Each number is 200 + 30 x the weight over its row's rms, rounded and kept within 0 to 999. Layers, rows and columns count from 0. The size before them is the row's rms in percent of the matrix's.

# layer 5 attention query, 256x256, rms 0.0396, rows 0-25, columns 128-255
093,209,168,218,242,215,165,173,218,188,210,211,182,208,186,166,192,239,258,137,223,203,240,179,208,177,196,160,225,184,257,182,166,232,200,200,203,184,180,248,197,181,225,159,246,177,230,204,168,202,291,176,240,145,169,247,212,189,214,213,214,247,237,189,215,191,165,130,176,218,243,182,138,229,211,159,221,161,208,185,219,152,178,160,219,252,176,172,232,145,213,160,251,210,190,175,227,229,215,187,202,188,189,217,232,169,235,188,235,253,187,174,195,199,236,218,194,207,198,212,177,210,206,189,242,227,190,153,238
098,185,167,242,158,187,246,215,206,255,233,215,162,188,197,176,203,156,196,210,192,239,202,173,189,171,119,199,199,235,170,222,194,225,217,262,152,186,212,214,267,184,218,205,201,185,232,212,137,207,193,202,204,226,182,221,198,175,158,154,181,179,195,143,248,188,211,186,168,253,198,294,241,222,247,240,219,169,203,179,159,190,183,211,182,199,233,215,252,201,196,229,264,208,165,223,215,218,207,225,240,210,259,234,184,178,191,187,217,219,226,177,199,204,258,218,225,221,232,205,212,174,210,223,211,158,189,185,198
103,220,229,232,155,208,224,202,163,185,156,198,197,146,206,201,227,177,201,223,154,249,161,162,207,186,247,191,156,219,220,251,172,201,206,172,182,196,248,202,195,169,235,148,240,137,182,227,215,159,163,211,209,168,187,154,171,147,184,201,235,190,189,177,252,241,217,224,206,170,148,230,166,148,194,205,206,204,212,155,193,191,178,233,211,150,168,215,250,200,247,179,198,207,201,194,152,225,202,148,220,189,231,155,212,204,183,187,255,244,237,202,249,196,167,242,172,184,158,165,185,212,240,177,185,187,206,208,191
107,200,160,211,197,251,245,273,222,234,188,200,178,246,203,167,181,170,146,181,174,179,213,155,209,246,218,190,208,191,202,206,203,211,213,199,160,179,228,199,156,134,240,187,136,245,190,225,255,182,151,187,182,212,200,198,190,266,242,214,237,202,221,209,146,217,154,244,202,209,164,196,139,169,169,175,219,249,179,183,211,201,153,218,222,205,162,227,174,231,273,192,208,159,201,184,172,193,196,177,218,163,196,175,230,188,201,156,240,242,256,186,220,218,186,187,180,179,141,201,178,194,154,216,244,185,230,210,147
096,205,172,224,243,181,228,176,200,235,148,175,235,226,199,258,227,151,190,185,200,224,196,154,208,210,224,196,160,233,207,194,250,192,190,144,199,205,190,227,155,263,167,189,259,196,170,163,217,148,186,223,147,202,235,194,227,243,179,190,232,173,205,231,192,230,229,163,194,208,150,208,198,243,203,231,236,180,210,233,222,192,114,218,241,207,175,214,212,161,204,139,144,156,237,166,220,204,225,229,201,180,202,165,188,175,142,215,214,200,237,205,185,228,171,140,194,252,280,224,184,273,189,188,261,191,242,212,161
106,167,192,199,232,191,186,207,169,141,214,189,215,178,189,177,212,255,207,181,218,239,182,220,156,159,167,161,281,160,184,147,172,190,212,205,172,222,217,190,182,234,189,186,181,146,223,199,216,159,141,238,194,190,171,208,222,186,183,218,210,186,211,208,236,180,233,170,180,213,210,183,175,201,236,255,163,186,208,215,195,213,227,238,222,213,231,204,192,193,162,246,155,179,245,212,208,216,212,160,202,205,179,207,213,204,247,179,166,207,177,200,172,249,186,217,201,205,231,174,254,274,237,215,126,133,231,189,165
100,178,160,168,195,185,224,238,181,207,181,185,208,199,188,207,202,160,268,197,214,223,249,183,193,211,207,177,123,207,189,204,222,247,201,196,235,216,239,231,225,202,179,216,172,191,138,184,172,175,205,212,200,237,221,187,215,164,202,230,213,162,197,222,184,221,219,192,155,223,245,223,184,234,181,217,258,200,246,256,196,191,206,203,187,220,214,178,170,179,202,246,136,182,216,256,248,191,198,264,223,174,178,185,178,199,248,171,199,194,220,180,186,181,278,209,180,181,180,205,163,207,211,211,167,198,184,242,225
095,210,226,170,178,218,212,228,201,209,217,183,170,199,153,201,238,226,226,207,229,260,178,259,199,171,213,192,198,186,172,231,252,168,183,219,198,235,189,276,221,262,232,241,211,202,208,202,158,170,202,205,187,196,253,173,197,187,223,253,218,159,246,255,211,249,220,161,169,199,158,212,187,199,221,144,206,194,191,208,199,231,214,160,216,222,166,217,180,153,171,185,250,209,171,208,197,167,230,212,227,243,183,192,204,218,208,167,151,182,196,228,205,249,169,234,233,150,213,162,220,138,256,215,193,226,223,176,221
101,221,236,199,196,229,228,229,226,149,181,195,180,233,222,224,201,197,212,198,217,208,215,216,208,167,220,217,245,218,159,223,225,158,238,145,210,178,191,190,214,229,199,166,183,205,271,174,188,175,190,213,163,234,222,143,227,156,203,217,187,181,250,221,171,242,179,178,186,149,194,213,175,217,278,218,162,206,238,186,194,185,200,237,189,229,214,243,176,202,235,211,205,193,217,206,190,188,223,193,202,269,171,250,184,181,185,238,166,162,192,175,221,187,182,185,283,211,196,182,175,218,166,163,186,239,165,220,199
099,164,183,196,220,174,235,258,190,218,197,217,166,191,187,159,265,160,227,211,193,230,137,225,210,196,203,216,210,207,227,212,261,242,251,224,138,165,211,176,214,164,168,211,198,192,173,181,212,207,179,229,170,255,155,192,199,145,172,204,167,203,189,187,226,236,212,189,202,206,159,160,172,202,173,188,217,178,183,198,225,206,230,186,223,222,219,234,217,216,206,224,208,168,163,201,228,161,195,228,209,169,214,174,178,200,217,185,131,189,233,189,231,174,219,212,185,171,181,196,224,105,215,186,193,252,194,241,266
100,228,163,184,149,206,194,203,237,177,200,266,171,218,227,221,225,216,168,186,195,186,207,179,233,225,209,229,160,230,163,226,213,216,193,152,172,180,262,242,236,231,197,224,152,205,165,248,176,234,187,197,189,157,141,194,182,174,207,238,158,216,240,185,153,283,243,201,189,233,120,203,215,265,183,248,180,209,185,201,169,219,260,238,212,177,189,146,202,177,178,228,203,218,227,192,178,159,171,192,186,180,204,170,147,206,165,209,241,157,190,218,185,258,188,210,133,145,220,165,179,192,209,212,171,207,187,252,189
109,171,206,227,216,202,244,207,181,190,223,196,204,181,213,199,205,179,190,227,231,226,150,163,188,195,187,122,238,205,236,216,208,195,172,231,244,208,205,224,206,204,179,225,230,211,175,206,182,198,161,210,230,240,250,150,203,212,229,165,235,203,214,194,223,225,233,178,199,173,132,284,223,179,203,208,257,192,241,223,207,233,160,158,163,241,215,222,212,215,185,239,218,190,206,224,170,225,204,197,213,144,214,153,190,227,199,224,176,204,225,228,192,244,237,184,220,173,206,171,187,207,167,178,215,219,186,143,251
095,162,197,224,186,217,119,182,199,157,195,268,181,195,182,237,216,184,225,226,175,248,131,214,224,134,204,238,210,205,260,215,193,199,197,163,219,216,211,234,205,195,222,174,177,201,183,183,202,211,196,141,221,185,208,197,199,230,180,214,184,206,232,193,163,236,175,229,205,239,143,198,202,256,220,172,179,224,151,193,226,159,168,210,237,247,231,208,162,233,193,156,173,245,148,181,202,232,223,197,177,227,203,224,195,239,229,210,203,158,236,146,169,217,131,220,200,217,178,161,155,221,222,203,226,227,161,243,209
101,177,198,209,209,214,170,197,228,175,202,223,195,235,205,210,157,170,223,250,169,160,221,189,187,264,183,249,168,228,190,233,185,211,252,230,171,233,160,199,240,200,257,209,198,174,211,191,201,180,202,225,183,220,222,188,214,209,176,250,208,231,250,215,175,249,185,291,229,243,222,159,143,222,213,225,188,147,186,151,148,215,259,229,204,239,165,222,184,199,201,224,207,208,206,187,255,200,228,235,168,234,197,208,188,194,195,221,233,188,206,250,184,170,217,199,185,150,236,160,203,185,220,203,170,240,141,199,225
101,258,174,243,239,239,165,244,209,181,213,187,201,232,165,158,226,190,229,214,183,201,226,181,221,238,251,219,133,218,197,205,198,151,203,140,205,248,164,151,191,196,166,170,256,233,204,210,181,280,205,186,238,179,180,221,255,182,159,153,169,199,207,162,270,197,193,178,220,250,228,206,193,180,222,240,184,187,161,189,226,190,215,188,225,189,148,234,197,179,149,274,219,154,202,203,219,214,175,179,218,157,172,230,237,244,263,216,174,201,198,239,176,219,175,178,202,247,163,201,205,227,254,200,160,208,192,215,268
095,224,186,176,194,176,217,209,222,180,193,224,219,182,198,246,151,196,218,217,203,211,233,139,206,188,205,191,232,178,144,189,182,122,193,218,199,218,160,216,152,195,228,204,201,213,218,200,215,200,253,217,185,230,147,148,148,204,169,156,193,159,208,170,195,186,195,260,142,208,150,166,210,180,242,187,199,260,187,190,254,245,223,168,268,197,178,208,221,226,229,179,174,182,182,183,281,189,210,150,211,223,141,266,176,203,172,236,197,197,223,182,171,208,157,195,237,206,178,160,201,239,189,166,204,227,189,199,214
107,198,237,227,251,162,207,210,228,271,252,202,250,195,192,252,225,152,206,231,214,236,245,225,220,238,178,164,251,191,181,206,259,156,200,243,197,169,161,246,201,203,173,190,239,254,206,223,174,199,206,197,284,241,238,210,235,260,220,202,171,203,201,212,186,214,162,186,209,202,205,185,176,216,210,204,217,163,188,204,184,209,234,228,181,218,172,200,227,241,162,173,188,194,217,210,179,188,180,231,225,202,184,155,173,219,257,215,148,210,195,254,144,247,207,191,202,205,198,187,217,202,196,188,259,186,206,205,189
101,191,216,212,194,147,225,189,160,233,194,201,180,154,203,176,204,232,208,186,187,147,224,229,188,208,169,176,255,198,212,210,250,167,177,176,231,182,219,178,181,151,187,274,244,240,166,222,179,242,170,257,222,243,244,206,216,207,188,174,190,231,214,194,184,195,156,147,195,173,195,158,222,229,166,171,167,220,240,192,180,204,196,189,214,225,122,192,211,234,201,186,188,159,170,208,174,186,161,165,203,231,240,240,200,244,172,240,255,177,284,217,203,180,199,187,208,156,147,207,227,202,205,261,227,171,184,167,184
108,215,188,193,206,207,211,163,183,181,176,202,217,169,199,255,178,208,231,184,282,230,193,244,236,209,197,210,205,227,168,185,172,205,161,218,178,186,225,201,165,213,206,178,138,174,220,218,262,175,221,202,181,211,220,201,174,253,206,134,168,243,131,179,145,210,204,255,242,178,184,194,153,249,237,223,266,177,153,192,194,189,179,200,205,227,149,246,210,184,216,229,202,207,182,178,175,183,247,158,156,156,201,157,213,180,205,223,191,219,197,197,140,189,233,161,174,208,167,248,196,174,198,137,235,172,157,210,208
102,238,198,194,175,189,207,221,188,234,200,200,246,212,185,195,250,209,224,240,151,197,147,194,138,204,152,214,200,166,204,205,206,230,238,190,259,223,183,127,183,227,216,235,183,183,148,229,201,186,213,231,257,233,210,194,160,191,165,182,207,202,198,196,167,214,199,190,177,163,152,153,217,173,248,175,151,184,174,194,185,241,224,131,216,183,222,263,244,190,196,200,219,209,246,187,203,228,183,226,225,220,244,179,178,229,201,211,227,126,166,180,154,154,164,210,166,190,217,233,162,167,243,208,212,180,202,148,195
105,273,160,224,183,189,249,134,176,228,187,262,148,195,199,166,192,224,180,183,200,197,163,195,214,200,205,249,200,210,216,164,167,173,234,189,177,235,206,249,195,207,231,196,170,250,180,158,185,189,168,230,207,209,194,160,131,225,206,186,234,169,174,198,179,237,232,211,194,251,205,199,205,199,181,218,196,232,173,196,186,211,160,223,183,173,198,221,195,186,166,181,208,259,238,198,169,198,252,190,202,205,215,170,192,162,204,217,198,167,282,210,195,195,204,220,135,195,206,141,238,179,219,230,192,179,243,222,93
102,155,259,164,211,219,186,188,244,191,213,208,237,235,213,227,193,250,230,208,149,182,213,213,215,206,218,189,162,185,205,214,207,224,185,174,201,192,188,195,214,205,186,140,165,204,181,179,175,218,182,150,184,209,204,213,213,175,217,263,216,284,183,195,190,163,239,265,190,217,255,170,157,165,229,167,200,182,181,137,219,206,211,169,221,160,185,177,182,220,188,176,231,180,249,159,219,210,182,209,166,186,174,207,208,145,183,259,230,212,224,208,266,234,171,240,207,189,203,225,171,121,194,217,203,171,178,167,187
100,174,247,216,212,163,185,219,254,165,216,225,180,206,180,189,177,151,233,204,218,206,194,173,219,207,183,197,250,228,205,196,172,225,247,210,224,176,197,217,193,234,188,264,224,137,214,204,224,216,230,207,186,231,190,246,220,224,193,188,205,160,198,185,171,233,201,239,202,152,203,176,251,239,227,172,180,307,260,144,211,194,203,243,250,164,206,210,174,227,205,164,243,153,181,186,169,203,212,183,196,253,192,228,220,182,200,213,215,185,202,216,172,192,176,165,208,225,204,128,162,158,172,203,203,157,169,209,181
100,190,229,247,162,211,188,204,192,231,195,246,207,220,197,146,197,240,177,191,224,174,183,129,194,198,180,211,206,158,202,134,207,235,193,156,253,261,176,257,211,166,185,247,180,195,206,220,246,175,209,141,198,147,200,139,169,209,166,203,203,190,166,195,244,201,202,245,194,165,195,233,240,153,195,192,210,224,179,209,199,239,192,220,218,154,206,231,207,202,224,213,248,175,155,235,176,230,194,204,193,194,181,201,224,194,213,216,183,229,207,167,229,240,122,253,181,241,206,219,167,222,212,263,202,215,153,242,162
102,196,227,213,194,230,187,141,208,199,220,180,224,218,182,172,197,204,193,237,276,247,177,152,189,212,191,190,219,189,197,247,183,207,232,202,176,133,191,171,181,212,212,208,183,157,232,172,207,197,203,163,175,147,188,197,177,229,223,182,213,189,197,175,191,224,171,189,232,187,233,153,192,187,214,194,178,197,229,177,221,194,217,221,175,172,215,194,232,163,155,183,191,200,179,172,184,208,249,199,181,213,240,273,228,197,211,246,241,204,155,171,173,197,193,206,198,187,172,207,249,188,134,182,219,191,233,227,238
098,174,195,168,169,196,199,171,163,161,170,246,170,155,230,149,182,254,268,177,207,162,197,237,220,196,184,211,167,170,248,162,139,137,188,209,161,161,156,206,269,192,179,188,156,221,220,200,223,199,160,197,212,196,194,232,185,191,221,192,213,207,185,167,197,212,169,194,190,258,181,192,191,204,168,228,183,206,211,200,217,235,231,242,215,194,142,221,166,181,210,163,181,200,200,225,190,224,180,147,209,185,213,207,201,217,217,162,156,177,259,197,219,197,240,179,223,195,225,169,187,204,230,235,186,229,232,191,210